{
  "hidden_size": 256,
  "num_key_value_heads": 4,
  "head_dim": 64,
  "rope_fraction": 0.5,
  "bias": "none",
  "parallel_block": false,
  "init": "normal",
  "init_std_up": 0.0416,
  "optimizer": "muon_variant",
  "beta1": 0.9,
  "schedule": "wsd",
  "final_lr_fraction": 0.0,
  "batch_tokens": [16384, 32768],
  "max_steps": 10768
}
Each number is 500 + 25 x the weight over the matrix's rms, rounded and kept within 0 to 999. Layers, rows and columns count from 0. Numbers have three digits each.

# layer 2 attention output (transposed), 512x256, rms 0.0722, rows 284-319,348-383, columns 0-127
483450488530526488505469509489541518465539466496472535507509510519506495526493453507529510534553529513505489466501476473512483463475499577478510475500472496496477478490472486452508529478508481518491493477532504489523509546507452521501523480522480502485473496512487561529510487497504466484472512532536513498514505575495477473473501490493472520490454463512505488503488479523512507484489
507470534524505511465525518480554482493488534483528473533509453465513486507534476491479512501502488510511509479503520522481508496496520489508504461488494512490486505488477473485489531492528496482491502503505511468526527483512477506509461496501498504536479515486478506521477490525477479517512499496494489502504520500531535527499523526512515468488508506502518508457531473478513490499502
486521519495485516517519494510521485505538549541488496484523497502461470450508490490500523513507501481503486512494520499518510530482462466518471480548478500508528522479457501494530516489490507498474506523498505487498527460505514483488513534487539497512502478502502435479476506493466488509473500500495519519463482472483495490498511524516501489560480525497477519499512524515514500481481
473467488505469451491481527422498494502474489512509524513495493503497484469473534469501489476520518486499484501487451507481487507517500497492527548541531513521477510491485497485513520508525491475514550500489485469522490481546498508532489489548503490505499518504498522474478458516489471476479496491507528495529427497506487478496482505501493486509496507505543498482482533520432472484491
491502469514531508498544447514475450537489558502507499512488533508491514480482532519523495547494523483481531543464516497505496499520506502513484491495527489485495474508504512461432498494479542513479478545512500476531425481485454475522485491498508457504491530534496526461471525526510488495495523470463496489504513493462477489517480517481504480490465483497528524516550528557499520469457
506479463480487519470495502506507482499503508516508513455455489503514478489501467537525499511496495528476490547521495516510488518448460547529464489496524493500495483510503497466481525532528497505486474513538483512553533529504485508507490531491515522532467531463492507544497465487480492497484511508522516496529507486499492494463534484528498495489494504499522505504530481507501495502503
536543472520462515472488507489451502521497526469469505445465475466509521488479516508513505523491525518499516489529493492496508501508506537506499493492487486450547484488466519496524459513511504490477522536503467496514456486480466516513524481513502486490486531511525520472509501505478499494491471485500513515547504519537486547520495508533536534506503495497514504540512461518506510510503
477483485512456473482497521484488504502518462476481488473497511517482474485472486499474535517483501510508491492508489524499504488502498490477490508499482507462512491512455538537493506526501497503492526546489514474482463456478509504473492511506485480491514493525468507441494516504491513498470521515526537520465517456488504483500510532489495488474559528542510498497504504515508489516479
503513508488532492482471470466483507466505502496510519483496472499496526481571519505540473527507518487484463568534477451475513506564516541522455541532535488504478499505463516480466494496505535509507483523498508478512507484486510525467521483502505514515511449536469497511465518501503468505466494496501529559489508507508479521513480527501538516462505532504512485526475498493515540525524
523479504512474479485462460517466538502486518527529511521498545511469498514494500496521514546461475483503471511511519494537510480553500509498490487530489479482463531560512498530506492467504496525479485467522473467493490511530464495494524511468503510478519530529499484501486512500495498505479506499487532550522488477525464503504469473514554530496466511486562477525506474474535498544461
477492502532508492462492522493516502515491460514493508508486525539486501460511542487527508515502494522466502471549506486499501485505526498510489464499522489493446486513542493500498517473486477493517513499493499544524518514518475524440453506493503454496503520509498459509499492508487506508478493529461502502443499515493498473514536502468511498483494541522500518496517508513475493498522
475450547504513512500518491498509449474542512493470475483510487497540499492530518502531528486491512495508505491486499491462499518519504520451488471499487476525518486504516483488491511473539513509508524450511512515480485514485447480514476476493477508497494511480505507501501508497529492483475519479475491504498491563502530516485510541476488456526454512535513532492499520495499533520480
499536490504532509517521520533520493509517509522525508492502498472516524556505495489472519496505489487483460514502520485500530453550540521486495477535516475455464538511488493466480489478522502475512481444488528508487493456506502501476507502481489533470498488550489482492498483527505494483477476531505509526522480448507522480515485490496501502495466500531553484472501528487549496484493
505522493501499510519539496509472484514538495528506516458490466551521505502528550500478524491497497515483505505483504494484461523506532500529515517469499491475478503531528517525518523545510466519486497495489482486479515473508457512499490522540478529540502502477510514516539542495491507550531518497523467505478486508498510474514530457502501519489527502493483519497535496517500505488471
509488445549465539500494509474476504536507486503540556484514504511533467516502513513512491511512491512510518481518521490489478482521515490488537506569501523494486486521505543491499496470499500507540545503513521493547510488482493495508528459543496523533491485508463517500478467492538482498482481447512506492482505497488478464510479497513476465463491506534522474535487457510458529493536
514496521527496494506532520502519493514537525503509456496512516507508503509514518473509501500504500511465520535476527507510472550506492485449502519513491473475490464478479494500495538498474538478514499488483490484509502525511490453499530481534533533486518518522535498500507509501508496502516454476521508546495525499498473466510483519454497499499520464479486494500516462525482479494470
518488464503512498538516522550511471509507504517522513484479496485477506486470483487488512496539514525536524454496452503541544499502519538523485518489491466464459498523443515430472502492503490516545466497495498487493495532497530512519510462557506470489481468480478492492506457498492492489500497520511522491514489488520507460487507504482483491495519515539492492504515511526487479501520
480506486538496463471484474499479501474520499490477500495483480524505485513458530540507517531471489510525504524466546491508525537486487506507522533544456513486514495510519490469442480510466516502507511494481514521539500508479486500484519493501484500508509512542509504496550449527499504485493537521480506494497529458483506496510504506518509500459510477498535480515514494503478514515535
493500484495546496528524516485511516479504488479521539492486494521477495500507501512514470516490523464529493490488493508518484523475512541547505498497515488477518491485521534495497510502520511507531496529486487478515517497522503456544499504490527481486467494501480524518478465500508499508507510487444534460501503509517496479502491502510497522511495486508505529466461468488477502486461
495520528518501507498473527517502498480493535461492480513478519470522476509517438509492506511480544472472488496503492475510502482534476497494504490503493455474499509495506517522468535452480500486534456487520471501502516476490477526495481513472492509504490518501507494474504505530504468540489456504460455486498535499504483475513498483523506479491464483501507557472498479503486549487495
515485519473466505507500506520528492510468509499463556535505492510489513492477502501474499477485435447525507483539492524538501496451496511511521495477472519515559501510474511461537480470500456511505492533514492491473497491502518523503511502463522476506514487476501429480487519494511523489504475487494500509479497529516507509481492508515485557562515517496487503502486475481504479522471
495512514537503538477479503531537512496459550467493537483487488486523458498501426491537483491500498488514521481498516484493501487494490499547499522483477467512487509487489498516522497525481435474541480484529460513490516500496531528524526532495523513486476491447473499484455491493481494524486501521508483469519504499490470529489513485558500499527480522493455497456486492522532540481479
493513505496503507509486519504466510482515540516465493511491499512468471526473483450505487483483512495495489524508534460486490545508554512466485509473499511504516532477530521474551527492489494515513521531537479470508518493467505515512486482499530530520474525499521494521531466509514522484509489469465522490467466469493441491500508502490547500501484520486519457504518481542513516500493
490504507507464511490473528467507516472492508451477502478520487487511522533485520496471487496512514491536517483500465494478542545497482481568524523513467495491516479515518487512523510475504522491486494467507492539528506538532510550504474515531477493480534495542490516505484470514551457501490502518506508478467489520531512486535540498473493535491492492475478486504527490482511516516501
488520523480454541541493459537484495508510471505508471506535469514489507512491480480512508477479506494468518494467475498536445491535503477447514466492470510494503512525510533526492487498535490493473470480509505542492486528495494492519499497481501513495511506464543491492492518497486518502473505509540526515471507496530506497490501508482472540516505495490536502483519495510514498457441
490500525499509469491517498486508494495488521515490501490480527496490514506483491484470492481508508510496512525516542481500508491516488479508485475499477490518483492478465508514525519496511500482516529499517506503490489498504522501471497503515487522473484520492504478514521472459509512460543510493509499475472496527489478528503485458542449473544513500495487524492503484526493497465513
489480495505527494502525485499520493506472475511490498508502518514504522490483534502527498472522494512468527514485508513476498509458540481507514498486502478530484499547486516447461547489530530502513462487539492471512484490564435489500493510504489447494479506469431481524496490459509478488464508469490516464490486464516502514507490474484446506482508486488523491521532499503497483482506
485468501506507473502478513498532496512478502501502509513495497519502509475520465468507481490448507480489487495473477495497509485526480535485500534498520504506505479477464528553494509490509518483491526469501457482521517483502549487557462500523475520508526476479511517520458495510476528477512534517478493484530481510457507517496473493498519469504528527522539481492475506508504517491507
465478544520482500507481512505519548491492539521477489494487503516515528545508480510486473476484509510489473543477476489492510492532476513493523519493493473513507519484543481550508515500479491472487536526500451483494509509537556506526516473492519539521493497508498531499508517487474490544524513503547476499455495498465483489550525525501486521522472522514514533482499468511490499506490
468494535524519496537487501468523510541490554516480528532515493504449491521509514517509496501501508517495499560544494534504501496518463563485529513516494539538483489501477493471489507498483490532535542532472555483483473509463441473495523487490528523500487489522509483524486538488527483497522542517499479539509506517487482512540455511484530530486514503507486466505498537464504501525506
506505436514488494511496502543488512517508546506506498512489525485494536455481462485508489517530512501501495507501509476506501486476506514487475548520495479457488540495499499490442478495538537524516513532507486502505483541494534493505477507483490521501516543529500508458515483504493493502491500489481505496527484476505498535474509502508492506513473489573504513506464487498498480488502
477490493542505504516524459482529490512522518483496494505513472499513458515516487484477486545462510494449519500480489508491471514468475531463497529538485520472477452492483484493496513523489521511493487495498497470493497476493474524502510463518534476453500506454518449455500513493521507478489530516495501517527473491492496487498512499491516527516518493448533575464462520499465493491515
507484511508436484511478499506436552526487502464515498499494518473528482498469483508505495496510470481477518453474526482513463474513526527484504486515494458482552552495479499501510449501502489511478484526514457463524500555476531475510528500529475528524497502503508539501494483513477529483500538478531471501510453505481487487461528474520508474529514479460489466492451563532504505497492
521512533519506518483471504493547458510497480494497492501484540493478532516471463485478560510499516479522513495532468498503506487473468501485469487474510507502495484511491506491499523473485487497493537502488482524483460515515460510528546461515475487545509499490514506462487502536497497488504496482501498508480513528487520505487509523547536514489491505522538491459510495492493470509506
527500516507441504489503517504537462557545504501494516510515513504473479510456462502506480515527513518528503467460465510491502495469442511506535506478506488480526505520524498540489485510500500475519482539520487499513541497480530509534484505495490507488469501468540526518488468488490465505520462519510503504510452499526476511490482465514511505471481499492470484510510501501483513481497
496507526469516498510500517515528494513538489514505535535477540450544506483491465493481523473511529497505506487564521453489484504449494522506512510490506525521517525546564485487516492504474465505477472495482529509488512503501469497510519498498477501520511488455479516510486521498488492502522506547503448498531507503526507539511501479495463469506515480470487480485543522538510501493501
471509521530520505529497480500520508511505476552492527487547479519509485527481501473483467526501519498473503506499510531463474515471498495514447468485514465513449501537493504477487500479516467535504510503479513517539520467505453510483481531524508476438503517514535456442500495509501469485497510484533499468517508548507477505521528493494462510466542484479546498508521489505511466526484
484513539468510524524487515468524555521489525512556449493536511484473504474473498512485492470498476513550487499490451475522479480528514505491515451457494496489516492472491458481504521538509481482441513466522500472570556465488468545502486473484520490485582528534499487513554487489500478493548492503476499501510501529496531509482493485494509471537447489456548488434474489522516499533504
519498466480509540451529512549527504496500516488504515524471505500506517497455507464499467515485523526537471555484460494471515510530532488505507508505523487472517461466495498457551482494528496462513523492497509457492476507470561540485511482504471492541493498491493493495525504476492511495513494510489500457501487464485458538495523490512535457470488462545482497490468501514514470508523
475499533487533475545496509533518521504493476533495526533500529534527496525444515478539512468507520518477469463467498499480486478484520503458483504474488508529500591456459503512472491522471508470511536515507539493494520530502472498527527506526504458507480488517468544467504526491508482502479526523523499487526478491505506501494510487482485495498487483469461541451542490504490463509512
511477492482483500474477501528483508483521545480498499531463497464481535496487507511469528469492492486498509466538543542496519567528491467511534505497550500501491488520495469530488471439515498592485518501556486492548457462509445480535521537526447487510489518505536491502509514451506549499485514475464504527517491446482485510468540488482522530529513507474545534519485474518483502499444
447488536519497477483532468504501495553502520542514523520469446484525507476490492528486500495528467516496501521482505526471520488504543514531472524482472501509484523521482530472534475541528523476483507437458461510507527498459573502489507488497527511521508546464531535564490485547522491524476499537500517478528485472516481495513543513522489517514521455489523454526507496496480435476489
544511484515538517509489539492494495496491523464485513453466469501489508498516536497488467546482543491507486477455502503483475476548499531481549488508496524457506497476473435469542513512486503461515542479475541459498489513539455550518487528489479536491480534481527452516506504497490492514512467472513517489487466489538516497484524529501525492487508541484481520478500542512542487527549
514498509467490469519514499468534502487526481571453495491414546463494437509509508508545529534440500506469473506501503484500488505527512488466483492409475452489541454472512578481542487497480479487493455490460497470455526529505454501505465540519473494509523461543496511519478487487494458493503517558481510505513495518516516564454503510476485522471453473495492513548507496449480478543491
472510511505548468546522475484480492524481483480515524538502521467517504479507526498572526476520465516534464467442491501502497485526556464484506494540438524540523480508490522486489529545496501476550472520515489499493514489474500515521452492499503499533473519563494535498485516520526455534499535536520471498537529496516502496481485499525509470469505512493449469547534481478444529513520
494505515501494479458473498520490513486482520502481496467452499504467485498494511492579483511520498504536457480527508533505467496493521531464511509491495499494530454482478468474507499478479489461502471543483476493480508502524523454468484477490514479529519535543496495524497498480507526468477497561503508467481523470532472543446511470549506487473500477516455470496510532484529515539504
543498528476474536468492470510483465528487508504507503510503482476482535492479548511465468520494555553544502467530453530500526473561518453490523485508526474471474516482449470486487519509508498500543522539523467483515514543445486567490504503523538494520482499480497455520499523505486483520521510481515493474484453473492532531495496538506530466483448522535490502496493484517470521502514
531507489488509499498484514495506457454540512474522491464500523497507486544516517487462493472498522501506513458509432483506493502546512498564451531509464479512525539509490436476489480486466493503541469483500551457508494528542504499482455478485496482457516483535497435492460498464518513499469479524462501500496515527466496466515497500494495509515476555506506481519510505482538496462503
491523510556494519469532484588507544466530466517517517475492494492499458515465478456485523511544515510445485490509468503473479511509532473515460540447472510455496522523468513525508523498509510514539494451484518536528490495532490509512490510538521487506479501523526533529530540483551532508491523522525460507483530478491547507495512451515519500556487471499545520476506488485480475484448
496498544530482543485518489473474472514508517475473498499460491501508475452499513525520551459456529475500496484442492490498472501499529483480529466573469473484487482534503457456509509471503467488508495497517496503511457457513516489490511495546508475501495475477467537514469482488486503507497528450517474478481521461501513553489566528489503496511538499473522555499512423562513523498545
471499418500514478499525519464542517488532502522498543506470506498466505509525491531500534465465520498475510485494471496513474513480507504485532453510484493518493493478508511505498474493544513533517519483485513473517478537491430494479515493501483500493463505530518524494509504506492528495485501477492505492491495493538503461486535518516533465480497499537506550513528531492501455510516
564493476538514487506554511500461514512494478537460538518556520544500475536541520497491466515496495488508465514487519492540494493512482507443510505510493505470437451498520525500487488511495522530520503550540508535484497487494488486479499488484451501524494447481501521463504521512477440467516528430509459483506525460533498524510497490459509544467535508440518482508474459512504493545489
471499485529516503516470492507504501497469484494481486556466503507539517528532501500479548502500581479494497497488488488454491535471513522472531488495482498512494505518535474449525516525482509525536507453511520510540509509547459459484498493502518498510495516480475509486484548450492505493514542494537461463532511502491511482507499503507481484502470480515471514498498512549487506518503
522461492462485538475507513494510490458476455497490510524538503486517510483512553470509471546483511470536528459529509519473511502501438527470479499469498528556485475486491525509512431503478532496494495486487450493516499471493474554517536506448486543477512460509509449442471454519519536479512503489519515472502520520533549488529532462506532538494521487505537451489504533475499470544485
531534512505481472536516511503499490467528511527554463508460500465524440524536478501518511501472485514500498523494507443490560491539514556501493557524479485478449450488472554446530470492520508537491469504509538466469531503500523493504521457466499476478535508528500487544453474500492496487491523497512491539505529538502483540514477519475500504545512507464515520473488492492477501473497
491512509544482540515482471530506508449500504508462474457506519533507521537477512496529513539504514537554512541524445481512463490543555490507513456516441489472495498468505478504494530461508474497509527502509547482530486495492550502512524524546497480503471525505514471521536530493501482506501513480459497515523494489465470490483524479485495495524490470531480502459481426509540513462486
512501461484476508485510526486513531552488528481529508529487529532472514472496531484507520562506452477509488557510519467506468473510458459498511507516535492513498482472479525532479494500506441503527510494531485476465536443481519525475485494459467467490475502480483475443510507486503453513541508497451522467512491501542472505470457494557514515545538475485523479502520472494483506497473
462486522531500486506492509519433461482521520535507474474565499541492478525524528467509482518461481515475517536513494504534505515486543532511460512513466492497498501527486452502545500475509507493550533497526513473451502488499507496502509503486504490437474554498522514516507495520493502559498478498500534494530513512563469488480509497509533469534439509511511499490485482533505521470471
513549474497517515476492461531499496479495490529461474519524479523507460483528531485492531537472544491458496482495515499462509551537519469530537482499488503467492496478501515485506541524467527489523518491518507487533516529488504523497537485481515488493474447475457490462482489461513499484501489475473480474519564531556468518528482467441469513520555518462461508480485487484475466479522
490527483533497498499513538438477447499518550458527485475521507491485438536527483510547494485477521484492473516465471501543511469517488498549519511530489476478511505522526507533494461458477531499501513498500515488499516535555495564489451520480508510450458477500512479493543489477551484493488488548482476495490446503482504493481537513520472561489503521493506511533465465530504500526491
491507524545494491459499493527475485519497543478519521481494510498476468487490496510500521527494526467481503521532475499460486573524538473506434493456526481496487526500472438451536494450533458490516523474544505501485509482518522490494475503521557479488490506496542479471486502470492502502468452489490485475492506459503492468485506515522498492534509470502553520495518472509497521516482
524560491548504479462467495473473533494482481507524493520573480481517492502477507521527453499475510517500468515498477467565514448514496500478540466468462436489523449524588502531508514491473550467485540500550447496501490518480471509489468488485447488448512498513494535500517498511491490478463440540459509473542491552495491546480494483477528502486478503523492520500485481474453508541532
489519475538465516509499491489461491498478539509542507514489474541493495496495492519507565515497532533448490498496464478479506552476493499522459507483526520491480537515510541491495502482490490455489503467495518532524499515490521492464487499492519515495492476485530543496496550469483523510477489505473516461511534523448483494481466543495496495527506499527474500530506501490480491525486
504490505468510482462466454494525565481494454536534502460498495482507511506469494504550519470529450527551504488499485509536534431469535526538516493449491444490552510453503488544531522480476475476542522522479502459489542524491549515495505495524524477494484533569515462520502526468511467525533518588500483472523466477458509456465516453489472475503499475491509446514529522505495507494516
484490530501508502527489477479539440486487511489494481493509467496519529516483447530493472475541494480505493533515532485544485503496511507545502443510449497500492518505474519493487510516524472501518516502462486493515534511483526508497497508473533494527523485514517484466507506475539517492502478527499469457498534512476486495548524486455524501483494527503493490508504485493494542555508
517517499513494532501541487442561532484474505467489468528490544507483473505489489508514489514523448560545481477485508464495486519479559500460547504549510520468483492502501482475475509512507500482532513453528542510498522526523499467485500527503482488516460489501484509515525540493465502530530519505445493507517482498463455530504508514501506477520451526462524543491531501501496530488518
479450509474495483475482477525499532509498458542501532433489500532532511422474491482504516528489535521535496511507488500463513506480534508513449489487474492549487518480508517466490480530516489448536479466518463510509539507510543478494492501473484538493523502524505507545480495449483499475548538496529501457492519551476499526500481481490464477487491501561502477502464554535486440506489
536538527511495495523470518443509479493542479497466515495489513476521480463510513500480485541509466537468520506543490472499489518473499497479496497472479493522501497497507525487525525516528508536521549487505494490527536509549497480493478493565512458476516473486496513489467475530502464512526524510532519506471534556500450480509526528534425532510520491502480509445505504500493535498496
497536523529496512496505507525524520477496532497472531492526482510482482485490501532440472511512511459476465487553488524511528480553473508510485474528495495526511443462476533479517496544501547517478530488452462504474477515441462500516503495527511521495529466490496520489501501485472507498464515482545534481533518495469490486504469537524478531467550479497486522445543543495465509487468
541497537464487447512475525507508488510543471528495462453508478479484507530509536479465516477521507495474503514502540504506504456522490491504460509500441527460473509539518531512505551512553470490487525464486523528547505466538436509484474509514474524532465474479518515455497450501519508500470450486495504501484495495520494508502457463501511521497501459516483477552422467500473469490534
474452517467481509528533539500507510512517496500485523530468468516505479506499464533488484519515506468496487509521523525546475512467523490512506509532488488535513516517506523527465486495486529504507468502500451486501525493508547508531505497447519510503473547496534512505508516506519495475477534519524464519578452433505514417511489476488489507531533488444492448515512521476481455479501
506528449540522529520524517509521538482532514517523526485488561475500556487485492507446487511547516535491432536521476470536519500511526523532498509498457466482503547507508500498529494540496511513509485517477538523467486508491507505487485486487513506485467470512519486509548512530504504546508511516537547490480462501479525486429528515530482496525477509470494446508513466487512486492516
# layer 2 attention value, 256x256, rms 0.181, rows 157-191, columns 0-127
486521524507525481482504533517501456500503512483503437520485473461496494515502469493486512477464493491479475494476499486506494497484510523494421502511523467501483490470487482502516498468531486509523498532465493529509546491524527466501473493556515480547462511501497481490500544525500486484534483496508549490509523498496482532504516518500465534467540508517492507534475449448461498463518
499518492480493502510499469490458520486454506494501476500492507524452492512532513471522503528519526472541503425530525505477463461530481526531479516455496542508504528468542526505507526483483490490516513540529496512492464480510518474512517492522531505463531512476469489469452530520441490518471492505499544511507505480519509498521512493513519535528490496497509474492507500473479484503499
481549488469497550523522493462482540469510510495501493470494495494467480482526473490479499528529495516504503546516481523499506512549474481529495554515454451486494475492511514493505482509490464500477477495506463479531506533518473505541503477473501512477474478505520468537480483508475519494546496477492511465499485460481511528479470506516495535500476524529510459485490556522469519453530
524474440505459448500456488526505458526505516557540477497496511490517428516494519532517490537499511501515514509488473474515513465492469501485485455509511503512499438481473470516461483555499541465481464486475503490476483462450502498494489496541519501516551493542451501492490504507480484504445486534518534471558495550494551502485501483527514500518469539505531403454489507514532537493464
493526508471537526531451517547509484480539519462534528519480537509491484520532472504511500527495464503485500506518501505493491489493530494510509512478526512518491522455495478505520446543490479494470443542474489502510513511549534502535491520466528552523463510510545494518533520517492475499544488545524524488464527481505527473496467535482505489478515520478546509534523462543508491539517
493521510495451514485494500542459497520448523515506516487509521493489497501517510483487514497496464463479516527542486477479500479490485488487456520495459538498507543505475489525537463511499483516495487492515496472506488468500495483510477476546513463520493522513486467476494484485481523502499486517522525499491511517501482522480506482480523489558494517509502460573473439492534522481506
462493493512475521515467486476476500504501490496497509507502486486472502537503520488476469504549517532512501519526484497516530485563485495494489513494496524513500502514494513520524547518499508526546543479496512497512525494508547464529532466483519499496525495465505504482542494505515496485467524557508484435529521522452495513529527550529458495449475477446532449480525503516464516530511
527476476481480503537483512524496501505469451491486507487519536462451486469533512500520457507510544465502482518470497492466486525535533473521482465494479516507497471520497523509476527514537527515540506487483472446522464455509521506483443522498479503538517515505535509538530474483502495472501443480444498506497538493486526505473513463468476521486483493490516536487484556476464480474499
451506498528511480538531575533473506500488508506486505559515554465505474519477483499501487508484508451452527511497540492530512502521509487537515479501498520547489545523534536513512510529498510501536459513529522485486481500516459473481499503482520474459505459481476491476485488503468517475502541488483503509505483552515524471485475480480507500482519519535508499533513513475472532487480
466468521524559455483505499480504504529493490485498497482485550482518499480551480511519506491477519467494472531489495498468506480509445488469442463546499498445484527483517468483549521466488515554491505520498526494517518470465521448479490479469497476475479538545478527533499458516532517513454479538470519508477483523485486523511503473511467496493499528533520488506490511493516477438520
512487535537517481513504484494536510491463515511498536500505486536515518477509502527519492481482466499526503507531483487498536518509426483481542475509499467488518482505505494520497521501555462502463550536467481521520492531488502490533527489529501503518489510479546505498530530515492499491482482485474509532475490468514471515462488509504488511526504554508490508496534518499488496502461
515482486487500510525504481466541479544558487475472481570511566521527553511534482505454485482526486495514469541447511476543506499496481506497508511479445486464467498526523543495532507551495478439516469529493521529462505519489499513481489479492529497449523552478499494468487478553530527536512505492462549519500502477511503510510554560516533479465498519536518529508520518535485485523510
473515491496525522512510529491510505537467510514550459512514498531512521497485504481522477513461484517509468464516484515482492492487486553464525495491529459485467490510533528485473485529543494473461504467469547491492518492531466483511501496461487500461482501439494486548524484461486506468499512494518481488503515555469461426524498487562427493485479519495483490567532495477459513471493
504470519467503492536488439500561493489506496513454516505526483522514460531507498466493503495539521482509554534503488477515472503503478532485462510548463530464519472472515539487511456494509492484462457500536491510486471501512498551541514447525512530500503523463476425496531522475502511532506459503494514493514490485490486520512459501448449546462512536457513486506483482499481497456492
503501517486521537487478496451489514482505482515506483507469521508538517508499549510490439502542487450523515484518513502506471514511486483508530503479481493510517476492488493527467500513475569486486525497525516479466570527490495454501485538501541500481471528538526471497489520470484497503480508502499511505496488534518448505546496495468492492496492485511481481475493516475501522473505
515485501548517536488535476538490533481517487509509479516521468480508499503481480501515470522535447520518493454496537528503498511531505478484460501493498490556456478523481511483524515493497511495484498476520490548510536486502496522520508472470561501491521466538480473519493463484492536516506488472446529498457555490490455475497519500488479515496526514531523524499537503434519469499458
541488503504522511501464505497510493492514493452504513502490509489497456540478501511528514525504521504505510494496505448513499466455522504507499484518457507477497505530501506457491581503483509553483511481487521495519500498466491502476501509508511502516529468479509486524509511478506521489538484513512513529514515459498499537479497500470505480534507468476563515489507519482520482491476
480484492510522493498498504456519540514531465523485490510489469504524511499499500484516504477497532505485456480496497532491549522510506496484523495494525514479519566507539504515489475486501549545517498539526494501558484502475514512506507527505491486530506501525495482464476493472468482507488487475514496532520485508510496470475476501489503503495513530460507509500478526497508499561469
514474462499511467459456500516485490479516508469500571509488497495509463436504491509494512463478504457454513492471567516494470529493520555510510490519515473525472497506519534507512486474465515482529532484471497540506514500485526476450486535448517494510527488500553511473487474522480512530489522524567447537502521509521509471511520505496505508489467517477486510486489550519490554502516
509496540509459459542528505496499478540474478467485515482504474475509502537465451521522504491452521492475505486503469493502513499501528518497504549488508513495532503490470499468521455490511480469498517480500488482479503454482504452530520494488540479549516482481547482497491485447482505488454472492489488516491482532529518508538490503496519503508517497536489503487468510485517526511546
518486490498528509504535447480467556493484514445505509507504473478537518484504464468534505469523485486461509517485516471502498499515512494473524509545518501437455473484496527518477453530518468508532521482519535518528473539489513494480492549511505488566465419503519484478473488490512469481460467534520489517469451525544511483513504485473468474487512509468488496507508510500504499538502
494459489504487492482496527477490516522484460521544478458480554476488477472465536485504494478488488492523528512534539512512538460502490479481491530473529500499463510516542516503469516504477510533538541507562512525494457515523491534541494479504559476489489525486487504527536481495548506479520488481519497563491469484532471508545501544522525531501513573540512488495517497531494479506534
493451481501483490498493495534529562503515501516510555484487465546516503477482523485501505508455491510510552471468479476471520508487505452543483488471498461471494481498492498486496531518532483483494522491509479495489455494529506503468522473516480530499538510513520525489486520489497505496499496490537511519518489525514506485490520498526529472489505541564471509487533507512489502483527
499493459500508520456510517492549534500501518506552466521499478505533536563523479500536506470482482482480493507495473475538512452525509479504499521526516471498503501480507492497508499485506495478479503500504519488494494488486478502511453485465517499519518500464486490492498514485532513514449523492510470493477532499516490535530489561471487520506470481515560487503520540465527507468491
485479516499452499484519470488527514507447571493515522503506535506514462475492531489495468518520497532498528483508517503499508501488477489521508517496535501508460503489478516471528552526487540520528486490493510455526511467504541499490503492497506514477489484502525495518504562512468552496499485513493505497478471498463504512527516458506471487489504529510505501545481495530517453489493
472456490498519480508508465517554499493490488480475494512497470504531489486490526549489499520510477494536526512487503497502526479457471485533521448537507491527508500479512476483497471476504515491488471491501499494509486528550479484521508498480513470514500508502501469531505428509504523513516538502499524481519493471509515511473537520522422531478529509485466482535532452516535487504512
440509518511511526540543503520490491478526520492488505508480511462490482479534478497510484490489495478491503504473502519477505496484496491511550493499515453488496481527470474512510516516477517521477491456478489501503446491492495508515476504525510569498559479483503501532495542551487481506505477500477496544514478521507470489503458517521499499483512484497488471504481527508532509461496
488533507507520512496477521483477508510540501503502478469485492525518499543504503497488503468526527499528504514477487495466504482490489506527507512459520499462500508511509523532468486485505490516493494483520526522517519511542492485503459513490509508488467517492483521512496487530530468533495474498501472530500472527502511500474481510534491523496525506513501513539516504496547469488510
511507528510501521509473520508505465499540514517510527471484532521538489544488518473529496498481517482540477507483500554471523513468488535522503471482472521504509494497484523514542518507495505484539523510495466474532497471491438529537488464533529505475498522475496504496476519493497515491471478493534518518480499428531549514442507512470524517481481521471462491496467513442471579470507
530533507558548532543477523521531514498504480467511528495482534468454527479485537514515486491521490491523547548529514518477453456557487520446548511467487536486486500490561496483492513511460474549512508517491517534488505511444526519504492528513494479489491496527520522487511508494488533548476473509502514477552528495532504545480526507533493495500541485490488514489482506498514462515532
496480514456519461503502453461513446485548467471534503521479523480536492511492503494523454461503474509527490529518536523491538551499505534490493482488483544511481497546470548499518522509477497472472499488495512486524515484453471493511500478466472492539488475518530463499517500478523545468515536518503489502469494510494521506476454488495473513505508470522519510522519498502517480492520
504524474472501523511507519500486484493447457562548488481501512508531493505485461513537510499502513503494529500503481516523502468516525461479500490506496517507463522486479456514539540516477468490497500548500538522479534509491509513508465478474458522489497487474555484483482525499520523535544539558502496467519464494515497491535493503528541533563469501500493496505476467506541526510491
516471502515462503488532478459482506494503510517487472545480537483482554536489515491481498518484495522505537456481473467493519525543492547484482537476501488505482523519482493529546476533488469496489501488510529462458524525515502491503535506457482509534454547521505498499480523534482543496517496485481468503531530536508496442480515512521475482506484514516547473497483488459498511528542
506479497509511495500518470462497506506524481473478552503506503495492472505507477472484584480500470514486510483484465551485554523477512471519502514484512519501559470488527509501496436480474494507490494479505493519492522474516490513472463515496468468506522494500526509505523521502481477536509516487527478504512493506524518517511454492523535489450477473506520482483497509503490496460486
499496456509517504510482445451454478481547516485486501540504486598516471502498464495497525494509436494480521521456508484457505474470544521522493497504520495495511513470499507525536549476487482522495495499500499501539494515496526478515485490481481523497471514511477500485535506472511529523495483498507473488511491482520454471527553505475501540474482441512512503557458456542507529493491
# layer 2 attention query, 512x256, rms 0.176, rows 384,448, columns 0-127
525498547529485505476488569467530529528499478434486500500498495528493530462546482523487492521448509497502519506475486517503543472496492503503526552539516493502497527477486496508475482518495529448496490481483488440547557502495503472490496518531473480499449535458509492479475511465459500512464518519475473514498498506454486546539464519507485470530512493502465519490493475458471522532478
492496504485454484477489510480539476507472465492482472469472474507493508472490513474522475515509472470515479512494499503484532506513508499493492495504499494541473500551506494494487491531480507508494500461495501527507488486460465466495535498518480498470491481511515525493499483478494518491478509477474508476498487508504486538497477467501527470520506490509524498492483491500452503511510